Weights of a small transformer language model: a variant of Muon for these matrices.
Each number is 128 + 32 x the weight over its row's rms, rounded and kept within 0 to 255. Layers, rows and columns count from 0. Numbers have three digits each. The size before them is the row's rms in percent of the matrix's.

# layer 3 MLP up, 1344x512, rms 0.185, rows 205-276, columns 256-319
098:221126121149125160141111128161107068092190123185137131110115144131117145112061178103174130106113085133153145158157124107119131137189138082122095147131096068128110140122140088127106119072166126
097:173124144123150157107169112143127120081131104080143131158098137128161145110115072158082108160142113141161157097105148080091157128098058194099099081127169163152083187128150148105132125161141124
101:128123068086095113144196127183106085107125151110175122127129161087186077206140149143109127136113137132095082093176115150078157072133060129091133090178137148090106132173155094125104092127237134
096:149070124093144091109087096190162126139116156154135139091124083143178140147129103127163074170130173115153130149144086169154184126103126182111144094123126139107123090156073185090135144132130103
093:159155164190141110133127187114151231095158129113113138125080153146162078235111094139090058127145097152132101119163114140170179149145174120108157125129120140115118059136122157178132152109122101
093:201150110172084165155099096086178095164131086123150139109169074062089134123104101202177091201143137167127113134134164123140153124117136077125079152182160144133149085159133084145116136120138120
104:151133133131156114122155155111175114154108134072073116127073171165161130134090102094093131130139149114172116151152144154174155145160112113108174104085115127157160171072140122112106086135116123
100:147122117143138107083121100086116110077126170120088128175146150156097094109086070109113176112121127128132116213124127180069078149086142152113112186163128156084107178126061148107089120148113139
098:164090102121158103125135159094170063157210150158071135143114086115136109167161158122077153107095124155125176215129117161097155076063125123127143099116122148131094116090166126157163113082162137
101:158160175109121166150153096123114057121142118173137138124066158082101101145153127165112122133153146158156159119091147151022139158140098124096174129115145173143126156084128068162146127140098100
098:086124103135153110124070163102132142160182097109148084113111147189220130092149159134129127138126130123157147137160133139100199132164145133080131154150171117155126129108119128134162161121104177
099:106156112150152132255118132109148119071166114110143134094139144113124150057136145164119148110186188183121135154137104083134115102171130109114156101111109090149126105180146089137104094090082103
101:134141123137172090141143133118107140152113134086147121162155150145087121144134087193149130123140139151127154171156157145098084121139108091062149161144110078144062182158083134136152115129112106
097:187102139084101108119084081114126176159150177141119186117112096154153123122141089138156129103108136141158159122170160134066089123140087065163120102111144158078151145125126144142082074144153155
104:106142168114122163089080138112177140157094141095122104101099109103172137080136153114116169081104148101182176116089158114106122124134146103069161107098129140185114139152125083146149151157099150
100:046105109129113134160178187072073092075138154187137106176101111155089078165125120141188113092118152134123136120132117142177074133073153114136171088093146113116172107099140143115160136066140121
105:108096162147180130135158165124147116092104168143103158107165156116091123130117115118162149104177141093173169134148118082130102123142122174093131097180116097166152094111138133114149132182088148
093:085142156185104115159119106140132133133163126099120150174153074099142087187131150149152140084118123150134120105130177134138143122144088147124142128082142158175120148155103101064151192108109128
101:171114098138187148115126157095131128157114129186132146094145168077180160124171143158127117140079144120110090121118163116085091156185090152153102109096130169152102120087095154137091112129091080
100:153131154201183042124099135129121118096125217145154129173116135145063064082138152145133126105080129148035134099175094158120104108136089126183150119131119157165097115154135118084146072102153180
099:107118117183091097155137150073118062151187149152110070135097139114120146132117191154158107058160129162086136110166145087149092122117090091140108119136198148122108155124143157113164172090124124
090:184168175121088079176125177143133100109105120146166181106115188165166122183138078064074118077147124106132082050102136096174108125130164086110134090130184124102174142125134125116136217127112108
099:056157111159131107125108140131110190107140120102123083171100140206127105143172157100114111114088169148155136102118199067139125111127121134117098088122110138202156172096114115111049111145137104
100:091103130118165113122168083124098098108105116116126092094101125096118059107130125107136069097193181128103056171134104138130144126180092064152095145097101151050178143065178180119175127127090182
100:142176130182143085104139142135111095082063114154143100144098132180110157144077109088130121124176125175110092113174119132035128187063108148138131183098197129097129124196148117103120123105137097
100:160096077129129117143153094100159079137149087214105143082100101095100139134082100120158133114115130114096131122120154183152105145165150132125106093088127106128155123104101165116118142203106195
099:128140084117122149108052144173156118121118111091149123119140074123098115070129143137094110143147140147109157114054158127079124129144161087139118117113058111135077088140102122136152116131140127
096:123132125073084096085151126167136099110150114123104162043176140108104148132126120103187097179109110145131144175094126136198085109120117129106128126103194060132127120164154142162142094180055079
102:214112170106077104146172114134120119129159200126130114133142153077114119122131107106109104174137160095093143129102104138133160171147092089123122144094149215115133137088123087115153112128121095
100:113089108120170128155139106090129123146139115200144110145083121167134125169068071032183164151109112123081158139064113129140125124137113175145108094197126120173068134128121186137093198162106131
102:133153180130152100147115139108145127046106102154116123115091157177082141063134138148111198187130164077123132137055117069177097101097076077159105078135079095145105132131087128094173136097071122
100:152118135103140101163074169130092108151096178173096091126087184130080165141082052150137131135122125102135099216174152183093123091157162073103055120161184113096107114117147141135104073142146155
101:092138127112141095181103123159113140125152108115140121125127167150168142090117097147118079067096092225186109130144105170155059117157071091083104142153086102139165162129136145130106155171095116
102:117152090091085126157187098141142084165128106131079045133105096163090048180096166112111167184115122160031139160072157146130118098085057161134175156152080173182150177134138153077166059141090119
109:210131157085104099110169116090136111133140109125098078152141136129098172097142137102147128127193156128054166158180161087120120140119066131069142068127154141107088156098117183069109116012069127
101:170126164080180088117103109114073158149165170163133125130127120116170128119163135128112168149205111095113105125072116113059170100054133122147112095104128110041132131136159072123090127099087176
100:129127119162106172173147185144117072102166082165088103128102108115177105141133139101104103147122070137137174164108092116175145082156106073116102117130078138042110185115119175109098168111109156
103:150118110162133082149117085136171170118088142086127147142157022094132070116127158143113089086112109130127116169112076122159149144173091153082184056177136076172108136101150147123115146129108139
098:129149084135143096155119083131129141094129124119135100147101164107156119154144107150128109129105090066095073113143157091191101151151152104088126105138103129099154152169157120146175134104173091
099:058141117132157085109119159135127145079069109194105162113095078065075185153096093088211069183103125098097137132169117177116140104116135159122099091095088153147113091088148149055130088128117142
102:069160144108109153122202123098063087080136142119111177091097100113132103160130116095084148075155103169121124127094120067139141150131139174120126097150194170169121249154145095152116089144148135
096:103143106134104141093097143121100135168071086119192143115123093137163095147121136123129093130134161176101147075143137123094103132154166168090127061098193108121100187144092158129123146101108136
098:110173156162123178142113148146132128095134116147118158124125159144142153099138125194159167150114121210130115122110121219161157149064094117099120178135138053149122140133174156027178154154155142
097:209126117110128161135148088115147117124132153090137104096154094136149191172107111094118071145061187099077176102154141078098115147117107108148149121147175143163162149115101114076114129122107070
107:114110154132095174075077135075125097229124135135126114111077060125112147159099103150082076133095102125103113158107178122088081087083139127168149139140160110140106127151094136123092229154136086
103:106212173113111084158142128056160107085155107160116104126120173049175109151106155131117125111120167168159134133115129134143075090118165127110102132133096106157090150063122087105177106129075100
105:132089171095168101169083131150093196109158112139102118105154129083163092123150145162170071054115102116119168186062113098076124079150159123107124150160158130185098050107113210137166181119088165
102:137164158106134073057131134173109133140092102118119151148127136119139096124087115134140123162115114133097143132111124096110157178111093115154105125125121090125119118138108078112116156161143142
102:123121214131094122089130112143170099106126063095120155172103152137092161106096107145168097126098132142093106103130075116140179156130120084142086186129134138136146143131071163132179125136143100
099:101124158115112038127112114173159112166169158153064180097168089153124143109175140129106103127167164120155120128120140135097124083136139117177120112135101115059164167125141099090076132194169122
093:135094061168142214128148148106135066092134107159217090110164112114159151141041137114131126141097145121161049107174107142105112075116119155156120140133094123161112167125126076135128115121148127
112:160109153153113130120116140145130080202165195119122125168173057110121138150111091074063139179135161120125117059129174119123152185141116125083119101154177099116175128123173168144117209149118100
102:146086182162070123120122186094155110146168104134084170179140120188159155102097140133106082116088090119188110114156145161192078088195125210071207168172142237169096144097110096129109166151126104
098:163160122117135161107098151120159198130092162163129133148157132134132130135096152136154114178113107168160166118158174119133128138137165102147148074105119133105136112102168086087144104126150146
108:097086121159089153069109110091077083071136180108109140148093146111063079165171141147128090115164112136131129115090141124111153133192187142116123050167178169168171127140145145089133133205120113
100:184109176107175120100155120120114143148084107084151153172164131087195088107135165159174130130127138128108133190111132121122120090159054174095144099108152089115133102152157066086116115143107130
116:226140154126109032076116141149199091104095147168130105153088125099085088124163124109145158079164165130134112124092107130118150142104111099104131096167106139114160101151131128143086134201159130
103:157092132145135165115108139187076199046170131155160215116129038066130104103084143100126115112147115119164148107140168146101139104097150137201110113125058107133096086084176130147082119141142130
102:148074075094139135123107097127124130136172102128125077118162095170140133162161147088091050129154106131150190140125118161125098074137141101133095106115085114122165163130143123124157128137131127
099:122171108092161149082152130178133145151142116152135084112129191143122181115181111137100084093118098128084082103125121147125141137152120143173098096119126090108091140133140136096089110139151135
106:123141160186153086089099164124148142113128119153122140097076118107094099092115183129144141113079098082080121113198143055076182143163084154113111090143091147149083233138122116114100162098088093
094:113100144108121120101138130128166133120141099130086114122144105151125149152139111129155103210149168205119186108191133068050155069204157119164119082154179140108122165133137175156153114107099178
099:113092160140123210164159166066082165092084144126104147157105100122078131105178073075149140156130123105150121087142162137122156176110121085185158120128086058110131127078126168159170156096104101
101:153098114181133087071100108122091193135166149141155135146099168195204140136151083072158118170090117116108111096090133096065176131095127153119095114158097143122159144096111101106166044113161152
100:158115133130161078166124134122130122133107095192142168123108151125101116144163127099123129101149153146092112084106057121130097170119094152095076120105089118137154071140091123120091173143158131
104:153133131156108131094148167130112096114123147114128116092055118098124160170188136094162167075126179111161083133156121123094095097062089092095128133125129123155126161127117080165121106145081087
089:080133126136134141161104112103093123139097222178126092126151133155132131110100139110157067147146117149119089136131136132111091110144165118123157134120124103136124067055076140128087112082098100
105:126144143151159122136137121116095136144194101173122140141101149144114047149088116122130159102080067088144137127184119046109115074148106196153086142156160100138066095138127143151074191164130162
107:085126128083167118122125109133092151174101102137172102098152118112119123155189123138070094119153174064093060133073155071101204146119161117129062088132132178112049136177107137109159133144202099
097:137120105120153147102142139144201097145122180113094094144098097170146195120105086133144194106142128093160116112122171136127139107173101142066129090130141121085142112082092084142069152113105100
094:076184135062105157073110098174148111173218148113137114105077140181160113097135124102157137121137120166176135134156203143119120103131133121166116129084085167147164126109122132127128104181128069
094:085106133212101128103159159126147110127129067103171133137090048115128107072106101134104136145132160067123108112082091151113183086100173095131157037121116109182122136113135097096099142168113195
# layer 3 MLP down (transposed), 1344x512, rms 0.078, rows 205-275, columns 256-319
097:107152106109121147123082134151115124113157146204115153136111122164168141097134110163178180164156150098131123096189066173136085132102133118073134131146118125119100204109151105125105121109091154
105:113090126084141209114090124165100113069146117166119083128162121098093141097146160100104141211123131081141119119133172141090143154113138109076149139111195177127091194179131153123091093163116119
101:117137105159131146146134036101186169132140123099131157123110188152143144143119145123105152074150148120173125143176147136121084094138103126110125128120145156153186167108131166142162114079159106
105:090167110133152102082132124111131159101106159144163153111132091155180088154135131088129167147162209177102102121098116124159111141174171138144178150110138165091139062114132101109173142128135130
100:108160143160134138103078138107173147163167147143163167109091159176188151125111075096139042087125115186104123102158100114127114155084140132114215113109087105111123074142130185161082105124166031
094:195188176139118172095149102109102156087140100149107101083099067085091119139130138140113128169080161192099196093118108133151097173101125109169127148145179100119128142127089120167078174139088098
096:141105111140144141117166110182123107158142140150128145179147168107107127158126070103096152114158126137117153114145119132202166123170058115169177155157102189130119120134158124094138110196164164
095:124210163084121116085111092155112165049152077132154101154130085086118110111103106080137164128078124082147157143066138145106140120141183123150111142112103058168112094110092189080107106120109138
099:143084114167103127110074154178147104183147150175125116179117150124136189125105120124112145056125115111157187058133103071117160139086101094110143148163119170139102119167093088129133106126152097
100:206155146159126125163123145082193131082101133169127177198112094132069102103133094122095145059139093112137091188122128084084151092102072176191115140123225082111156058154109137169121146112145083
096:116111077128180137084164189118085167188112133126169075139117088154157115133118156104083122185067119150110175139121074112068123151107162179119135091087124123117115163132124123180092124105187094
097:132124132126120122111130141108104168159169043086134155076176136142125122182133192090123146097134137076214151087132107132113079167134163109091156103105161165104121123128056100115071125109105169
098:108091149116120093161130129074068119135145126102139128185138153166064124113133111138141119155134062146113114104166157155119097184160157178132090198115156193104075149150088164171145123108111101
100:125114123102185122112152102130106143187099143143114139135131151207085142118123098159084157160094165100229154161191071102130091099142119112133159121148126113125149108111195091115051143128197094
102:111145140185093153085140146213173181151152078169143130118129114132104145068178149158134151089151172134196090093172089143128149149144108044147128159146108114121105168105109202146139146072158151
101:097096137129148119098100156082114103117102141192160073103152085116064166167172199116185122051151152085102140056128189182161091137060159131126157083093104114104150090158184168092177106105123143
102:041108135155097125099132131136074098111101066154075124103131140121095048117078096133140120136151134107129094125139083113106089098148138201183099091117131165156084143119136118172198070128106125
100:066118166177098112178081116157117085112169168101146137151148057036132114108172091217115177182123109140107099105136114172166091131127113105143146130079140130091143086083092095117135170102150187
108:169130086117160128061077127097140147173152133153068119130123131115161154150150133153114177092124132098112148191134130155119096111145072153162098107097188160117159156064110137143097115155122087
100:140165140100098101074163110099166150123119136145084107118117111132183129114137157111132086135115143133131139108090133084098103141155150135143115084168172146127132114119133147174166127052065119
098:113180162157132068079150189155086119134144130157160144081103139086094136125163056151124132155193122084123127187099151128107158130107120119135118089122111114190130218138086116122135146118103154
102:154129170133123115170192185138097169046158054143105185105099173169084132137113099097156145131189097087120109128087137130141099157126073085149131066130155121075116179126122106105109204146108132
098:127173141098177119149205152156113115137173082099097087105107168144121113154158056162134120200109067144100128127086141193161140111188153075136130195118154092126152111131139127115092117146186156
096:111124175117112136121124096144097121146096180161074159154137135116128127194145158176134111121150134137145126134141132099180075168161158097160168145148100144154078137147147129111118153134172108
094:086103164104143093130116097114181148199107122038113138167165126158147163075190081157144100171165084070141117097094099089156101113110175100089165176118144131148100097161113101128123118140131118
101:187134148146136118139174123174142082081115079117139125139114084158117122143133152108064166149192124115129157188137129132175178166150100132130117085114115120140126123115167129094119130136181175
101:138096088135113136147109171081174184086148164144147119163119115152101177114122160076093095124110146138117139123137116168094082096187096132109141127119089091111114105125140100133165115127092140
103:139105146090166140115172142132123078075119151112089100061104126112109086090107133128124137118159133122137088088047124081130096134129079083109119121124096095159099099143097179132127110096069111
097:098187137143162083133080071142133175144157202119203200113142123164202142110168189131123151122130112113175088158096127141093161126131140165126112123112109104124131140157114150096178168134078083
096:139111131053124179153115062111160079137140076173095139099140135121138130101146142160147103173066149119149149122143151127126110129107127134125118131117132156133144154140083147125111166132086116
111:130131144090104126126144136146164115147188193197166146134060189080090142117182108198140198210142187102183164165169195119143102085127129098135147149120068136127098115098112145158156068125180060
099:166128129148116128196134167108142132114107146074052098173083114138127156176088208083095131154158035134082099152132184155105150103140069120139191109113109118170161130105100139113147079141132136
097:164127102170085092137098080119151158082113083163175076130129130071191075103087088092078181149106153055102171167125106122150215115149152162130118077159137149113087125144124142144117114162183123
098:128126130136079090102079113102180096134121112132148089109110098062169134145181134160178157123142143079071152104134131127089134166132124104111103124129209140140125107122094079101137065106128063
103:140158137102103126101096126149149095215100135167105111160121092114126179097114138078123136135119118108093105118091067125090117106147185088116156097130131192163081218113113187088158167135054116
098:161143127172126102188175146142161151203113181080127168175133175179102133118106094155065169157103088125123089142103143115123111105083056108147181112134183156166128180139175110101147133133127120
098:107094166107173135120090101117124208085100139127076151152107130158132135147095138123159138127120074064124129154161105107070119093125142103150115134115151107158181077153123121116088149169112128
099:092110167148137106126106141151130204125144128115104087160167062101181096117123125142098078081074124152187181087113114205172140023091136145114085176111172095113169163162146154151091154072187061
103:149102107103140135103068136166091147145156113150180007100105159099142148145132132148136097155093100102114070118117187123114111134080158121153120134149151213120126175143131159114121150116150127
100:081123110062129141140105097086140123128102122174102098104112135149109123096097114114119100186184115151093167121136158166152124122151181090173105102152055146136166076122185135122185077167149166
098:137063066099103105099142088177155114149124108111204128073122089099101121141150214062096141171134140071104116112217093147146148099147102070102113109137092154147174178153156119151208137086102204
099:092130114108144112081128144086157086131144141105197108118114142165135152118207058139103032135058159146171104140116089131163152093066147162120155115151136144149137213160046112166089160119090151
102:138131135136155132155165112098146107146139025100105129132076180127108140149085133139154137112085112153218134158113111224087130106113112180110121193129109118142157105135149140114152129137168130
096:225143041133126156166141125089150129117085129119103111121106098116145156132165161102140165096103113166105073074129133158087105130113136186143155150139114088145075168154126142105222099159083114
104:146109167135105160129119162100148113132055101150070118128082157152116141162162099132057139076128132163140144076108150101130126095057179146155135173172128096203084128148102175123135158170149177
103:119162170133058153147084052102136114148190154170123141162159139093119111106146212145154126150128080090126067115110149170130117128140152068177129089130117133125099150138150138110171201149139169
094:124209124162119148098183144148103086109148194065097131150133132139113166143124102084081096175118118191101161126132141130179115102142140147112128129067142123168110125087148100173169072113140079
098:147155076102112167106140186111148069112121061121103139094094111148140166119149177081118136114128102082208029171106116134175127168161185158129110094155130100139134141068107124075139027210095152
104:114125135120129126128075131141147135104114128069056093170161126057116095155129116132160082116140109165120121093111159135088124156119124132152178170131146114124157102146139162082113147118125187
091:166111121077169148142120193079148115138079129139189123138138124080136156138068071149147124115121092177100121149151091193083097142136110134092109114137148154116110107125159134186071089084106121
102:101072113157118145103097163159140071131070112103132185143174053120161059126118099119149123145121130163126111108155104157149136119090076169140086129115086140193103115146165122127186204137143082
106:129134117183090126171070101116124138156163138150189106069120117143148078110131148106123110102105149111101150111195098127138158168135099160154152075109165099129196154049193131159132132105126101
099:150086210093070110080102158093093079166171067168130116090176226093134103119108122103121149118122157113119122105109095156120119102098135161073114164097121128111106094132150085219120107155150182
099:113205143100126128183121170145160131126155217095107092132163169135103135193137103109073149142098128124122155209124092167175117132168162098075083132068125133109169094124140103090177163110144141
104:091102098093136112084088116147120082087160130142126167147130113116116124075056157153113168115182161131105070102145127105171147139156141135165144098091169111144197135133120089102128073095145116
097:153120127110159135143102073129140120126107121136075071164136190090183132123169198176115104103130163151120155122157115137100112122139148139186123120156179092074105147093069092188158153165101170
106:167169127061127162056140113121132099112116156158147169136100101157128092209127073135163135137178136101085109216159141162145159151133131100107175107217095118106123103109124119121088109094114135
103:139098175132093095153097083120174158150081092130169139145102120114121145053105097169171137169143181146163117148109147087116177086106138119146125201128114115145169131135105145130079144124136112
102:174091089117144132152069172178110155150121156147115148162098090102229126187132153153130140091164094176110150140109098154114081111176173105138093144098135162113182163150136110112115093144125082
100:090157117155057163111131186205151144126230095100076157138110238136135120076154060122115167095116142097117121106148109151165128144079111149172118118194145044104135114098139157139067106125092144
107:085135105183167098113164154049189133183101117171110135115136109146146075092164116119126118148106093116126133176176121123161104177125113079128166122126126136172161217164080078118183129192111122
106:079113146055105159148114144167141096102155107132136087123082142158146124132133138145127089145159169160107108104086038069027116073130059156105092088139119154137134125088147105153191148133166124
103:114150164127113142178159175091111137101101112121144121122125099138084102093161127115101109143117121078148164095114128159104134162134157168129065104102103059144158090042086154141172138132159106
098:086152121110111119129157091111106165086207155160047165126162116069091095075142178142114112106160131179121124067090141125110171138083096095141189146154096190130110145082151111134151118158143105
095:145146124205186127135133120123186148126122175072099112155082137107022149122100127193122109138142156136131119109123087155090042125130091063184070137113131121058176121094153102131164167088146147
099:139137166082171182048083091144128147146111139118140133131177115093149082141159099103107136123165069111101118117055166102093107101113120098134078131128132162103107147098179170140112110193119132
102:129179132126115177115112074078042116131124172142103113125123135151168147111138146120161140171173122204091113191119148149105071144090150106163162154126137098136121109024126102154097087126099088
101:137143115170126114103127177118089081113160150074134131134160105098112187118133160082141134118188122095133128126083133152092187110101162110116078146093129169149142107127135182105090147103093112
106:139136116089073132171114132158096093078141107145178168148096111107084141134194106122110103110100173158146143096166165108093118101113135154155091164124093083081101129170179130091100084097127064
096:146109105086089135132139107157172086101114183142055075191115089135126242160127150144182142146115105055133137077107122176087170072167014190128144124129153071108079087172107095168160183184174054
091:117114111138161162170123135098071142125097122095137106063186106147142166084099116115116132129096117106106118136096116171148160144155207190110111179085162155152199097132101134145143110189175137
# layer 3 MLP gate, 1344x512, rms 0.176, rows 206-276, columns 256-319
097:072131122092126166118136090119075115125157148197124106083120119136128067111120130127150158167185137104152120171137100158101069150105164118170196100087116122126106154129072094095094131156095128
105:094141077173119121142096124140172091170110156128193175134142158102199134165163131125131084082093100138150068128166119152154062128104096143054112118163089142126170093113149083170130091143150114
096:129166142116134120117170119134120108139105211165142169051145157161160135133141131131135094159142144111141125096184119123121152089060181165150134147125150143095148124139154108091113177149180121
091:140135141193123185147173132171121143090096094108104139152144114127116101176078064137068048097047126146161095168139135141145114170090132139145119140111094113150143088113135135192160138143181090
091:137164081106093128183100091104194117113152080101154130148183108122124149124057100150160112229182148166123174130096096111208090104096145056173098180181105104170177114150141141130135138136118090
096:081075130088146111099103070160091187084098175130165146113161101150115132113141086158148157106177116099136137103119108148094083152100132128128111091121095095101132095172096166117132141082145150
100:099035135149126100076183056100182126145129131163135164134193144157072109174151109092118140150120142132100132165112108122219168085116170167072098153084099129091156174130135114159150145137148147
099:121138171120119123141082096193099173125132082102109085134114135116103142147149127203115184091129142055187117128134175093164125164128136092125139123108106137116110065139139093084107139159116076
103:147161137107070055136178147171094119104088139130114087112185186117120130119115142112076088112128125090134114127110143170141169110099107102153103152082157098109103125208097113140094190144088139
099:094128089127111165133163117167160124163123153159117132105163132157138135112184132086135124105130156169118148046150164091140180144079103152158122099135102145118091101143125118149057185164139184
101:206076107148127158150129115127111149092135160131097104152146125119150143182166131146031151091144187100109183093146141151112121128135107132132127108162090118080133121149104178134147149131130125
099:153175139086133079119102140154122137119159133176144206185154140119125168162113098144125174067097130098184183154137129159094097044103166132123184077124069136101092120158125061110110146103129097
099:121085111142122131145071114103125059136082130174172129160139142163119115138177124126117095180126150153041096153149154187127136160097118072080142160142174188172121105169110112180116142130171189
102:151066128136118127177129175127084152153139137138158161162164144093134142060141118153135147085122120144096147119103106099107192148160105116077155112152173130140138117189088090084160173151187151
100:120087117091122122166127094119079104183100090090069142097193111139153063118096096140105057084135153124162180122081154153126194079102087175138127101064090185119165141128098098132114137152164113
104:121165172184131091150131146124108176119064119117091168102142160176137125203136115164121155143121162187127160109198141143115104137152108138134098145161151075164138140118143133107162134183105124
099:140180096095141111105121135145073172100064089151154162096082179134135149164085121097165148161106084094120118137084100151088177109100107119170151119109114138124140101106141091142142107123126077
097:126149095121095145133103100151144126105144115173117070149152119137120131117101062108107118109133168164145017127101133077106151103116158132149113100097080086157084132100113159140157109152136090
100:182176118106137157136144096135194141088112199226095106121145197171131052133122120140095115103121147156055216199117139116126161081125137114171074163174074130081090076150083082078147126096167137
101:137047099141097134105167159155125180147154120109078105146180171107109088164105154128149081144067126133157167154169152159162108072132133169094147130151163172090176101143113120200125081136132069
092:121134141078124117182140164181086150103116140109095082131150125125097060185116102107085100156135117087126058124117089114100093170124224086178164155072163127088112158103091086104105135130103186
100:154141123148148135117076101149127088187147092128150106084177139079164138158130162137094145113191083164087091097159081079103184141146142105124165116166089098119163156088091150150086109146177076
101:109210082123087091133091152118120167122118131203127137114113164159084175121145134077179106088105102100147134087148183071147135115128143148155103138092157151110121102157111124119135126183126165
098:067157101165112131206118145116148097067148165162106131162116074182077137126175134137100115125148146084072094119131141105065084099156181115109101118129101172147085132169154144108114111106120176
104:113111167126133084189123105157119144119123151127085157171144134138159111123086149139155106103094141098142168133132092141098097119163101126130152146149118106158114130102127154187102101082143214
095:152109165129089121171103151139115149130103129152120157099102101142114155139124091102154096083128101099080118140171088127220154092066114137142134137134111128148146105094094129131065111133062136
096:157122170143133159098114139187126157128145129135158131156164167112111107153153076173123135158111173118097104149185103088053121146149079156155119141163149107159143145153136141103128114139136180
099:117172147096175142132154131095099142081112078117089141148130168083131109100104093099142122097124107134099184145095120131100183136120145085160152174047103139121092165120072091162223090129145185
098:147150122089116121138079100123139099095126102098197129077083127049112140108162092196142119138096150176136139139139138043130131132108123127072150159121174085113180047136138133110123127162203115
100:096142131077173139182162129122098121102105112163151112166086146099123158102129104154104163183142170136133136119100150125097100163114080104160129147139110130156091124140111152110138105139138115
097:150146176130106156137137173128138089115115117121132205173176175175160143128183136093139090194091161112121127150126128211136097120113098202119143106171123120167093158106155056068125151093153131
101:146176128115134095075185127111108137177176153137100145118173143119130160159163141115130164197174140112105105119153113090079158148105121127152130202102090180079140049095118163134126083149140114
104:129136140124147104148114182123088145090101127125136159177115110214137113151052101164155151134170080142110130085126144186137103152132158155109137148136099121112104116205116130113151114144121113
102:144058148113176152110106172119114090206076119162174085082118149102107081164121184168081112175114129164161150148119110160094124132106124115091101120186085131130133093054109102062125140107110131
105:099176105187149141147117135151081165084121134108095159118164177082087133199163123163131089137194116176153117117119157149103085163152085135093121135054148167128080135078172115120096193142120131
098:162147126105097106122045140136100116105165135137186138165151143145224118176158072103131130113098125132145092144182125155127149090139105103138131121149124121121105092143052097133145168111097193
100:136160145118150165054121133145117128149182130163166133094165144136115115144139180128109183136107121140162170089158100158122154088119106164132113165071107173081132115144106094124043150122163121
095:129140120120119125096121154054122133175107142115146110087080139090122115133141151173113133090129159112132157110119078087072131149130110164129100132092074060128111078139058100074094121135096135
101:140085105139147126133059155168116142159116176043199123143111196100039140131162100086117092159061138131099143164057150175114141110156095115113153117136169107106125068064134143135132122101186123
103:138160109122137128155139131127091162165136190170110120115102154113120178172162157093103072120188106080087107111076109110123100146124109036137121156091175096132108168106159126111100180126104123
093:154116160159088134164102137107129171189111092119148109099119068124040075092133147161120137127117152086119115153109098076162150119105157109110154146109079106202075157167167144122097126080175140
102:108165154141116153172173158059163100104098134088100090136149133081102092144158085078158140045137134105190136171145055098129182167112165093133128120113145105181050103105148102149137125189200100
100:194129170089121113119196163204100118131080136148156092126105123114083084171092156120189080132098120151103117118136152103109126128133100130087142100201129180155167153109087111093169138151153117
107:128159161187067158164186124163131167116123093150071121130163153135115089099111155101149126148088161161123118123157099156153163141140105165129144129122118093140143124099191098077090103154111107
104:108150120152138104131138140128117120103093124117100099159179086133187135149118123162143103115119177101152130124135126139103160078089110154111119120120123137123113118165067086222151087123149113
103:114062142138099175104088090167061153172101079124127077106137162124150125122125180112130127100085152093140176141112137075080118204154156119135165130122149129164121125106133212068192138137213141
101:120175155175140122159119150119089105126141114112116116155135139159149119178132170172091124165128142109115133103141120175140139096100140127157104089167177163095116197137132144131131123168159114
103:054110183148123182148104114170183173142103148128075147148129169129109128188154070128096145098073137113114147162100079172101125120135141092119116160076138129115097078110185094159130130131166125
096:150149166097151130159166164099170087129134105192116156146054119087095189094120158108187107137118165067144146162154147151123141119112104125174123138120113131124095141116124120160121103076104141
095:129072135105140100126120077160102120129130087119133155123192092158109097169117127146174102133102152125116072126165091091199135107103089140147117086133090097124119130153206111112199179133150121
111:114160128143185130115153169161050112093135172187141091108111152148094179121100116165113098103115178099092152167128127084114074082157127146149112149090091174103046154145098167098127098163134091
100:140107115097118117149160135079078160134198102173096153130175099104054096104097159125120122160107096164098109095074160092094104135187112188119125164185152148135092100169097102116133136186145118
096:134122153135146143153102116120116126113104133101149144175111111119134157122163135111138093075114150122144096146161105126144143176111128178124139180165116124145076178135128143205176111116153084
108:082159171147121137172123112111168116152158151088073124140147168101076145121113139141118131166147101128102079181121113072167111054132146143150113181209109105085146119097102081104125155135104101
098:079175104159144111163062152150144125160154073152196053129158122153127163119069130063110114143162089094166156112136107114067131168141126141141110162101086131188135118197081101108129156116183111
104:144121155111142179206071199119077129211138118110065120119132195129187131131131144138055136130070080126141120102162101185098135141159097126126121128046147102186124111181087137136133110114158151
099:168126136152082148136100147154112134095086163151172161156114057027150144073135086122147173140104172111210160094141121091141141130123145135176130125111045093091123102153176137166099127171078155
105:128156094181150181109099131069082097106117128098103144113141133165094177153119148165143144144149093135108096170130077093209116166085108128107102158153143121125148118128121167082073108145233178
104:156178122162157188093185101172140108151146155158177129128171179194151192194172124141112145140137174134081146132110171079120119121128085131142096146100114087129141191123088143123113106144082135
106:101120204094087047088197182132118090150072093098104124132144135098183097172125146107096111125135142131112118103081099108122169109141208115149075176143138149120169081128088171121067187098165073
095:166134097159109137154204128137105099121112147091173122142143153146135112079152119092115177134092069091145120082127181086167127159144126130135136119108128123127135153116172123121087114186124074
094:133109106177159095129163151183101160086152173141173065132160129119119178163131108139086066106110159089148099148105150169127136185094103161150168110078143091163126110142109083128109077134099135
102:164117138170101140131131092150152151135111147078147114144145171132141132134088063189172137186114130099139098162106141126097164120121124132135078132126134039124156113100129081075192059155153137
101:140156152091122066121144171074126065144133114115164204164087117097164147108115124199136195165097117106079148163121095159119138131142111122176073103072155159108178195071142137134092127124128194
102:119160137144169116137147148154120161148127181189128116047177118118133150123150126132126100166159129102148131103180143103139127126182138166158165130130104096084167095090171112129086111100161180
093:108189148172119095153163106061084155091158151111093106084118181146167092152118136096145123131110176169097114146138109107152059083134145102157172141171122087120110116051090153097082094078074124
102:113101150130182127139128112173190166115072122103132113104111142144069085150064119102187167118102066132170176145187104118099151079107124129092085134138176114178105152123147131245119208137157183
101:186113134121117084166099156110063126139102106188147049166130090184108109128121121151124081102149130090118168093146110122146147109105122102161083132105110183108112139174155112105141169134125182
096:105107131170128100104098140160100159083090157141136158083129192127092068078180158134113102115057096111165164164111080163096125189037189097103072172115101135193111134160087123153140132130163159
091:159115150149123090138175064129141067129082094195088122127097116132132163175134085128151159105144120169124074151168111177119065124080146078126138085144109130177113189087125087074171177052134169
098:150132161174159123132153137138139101163163127146146117120097156166121171134097143123134119181085148077104126126197058172154105148154113141128102174147118163096161132141143064155130147098102104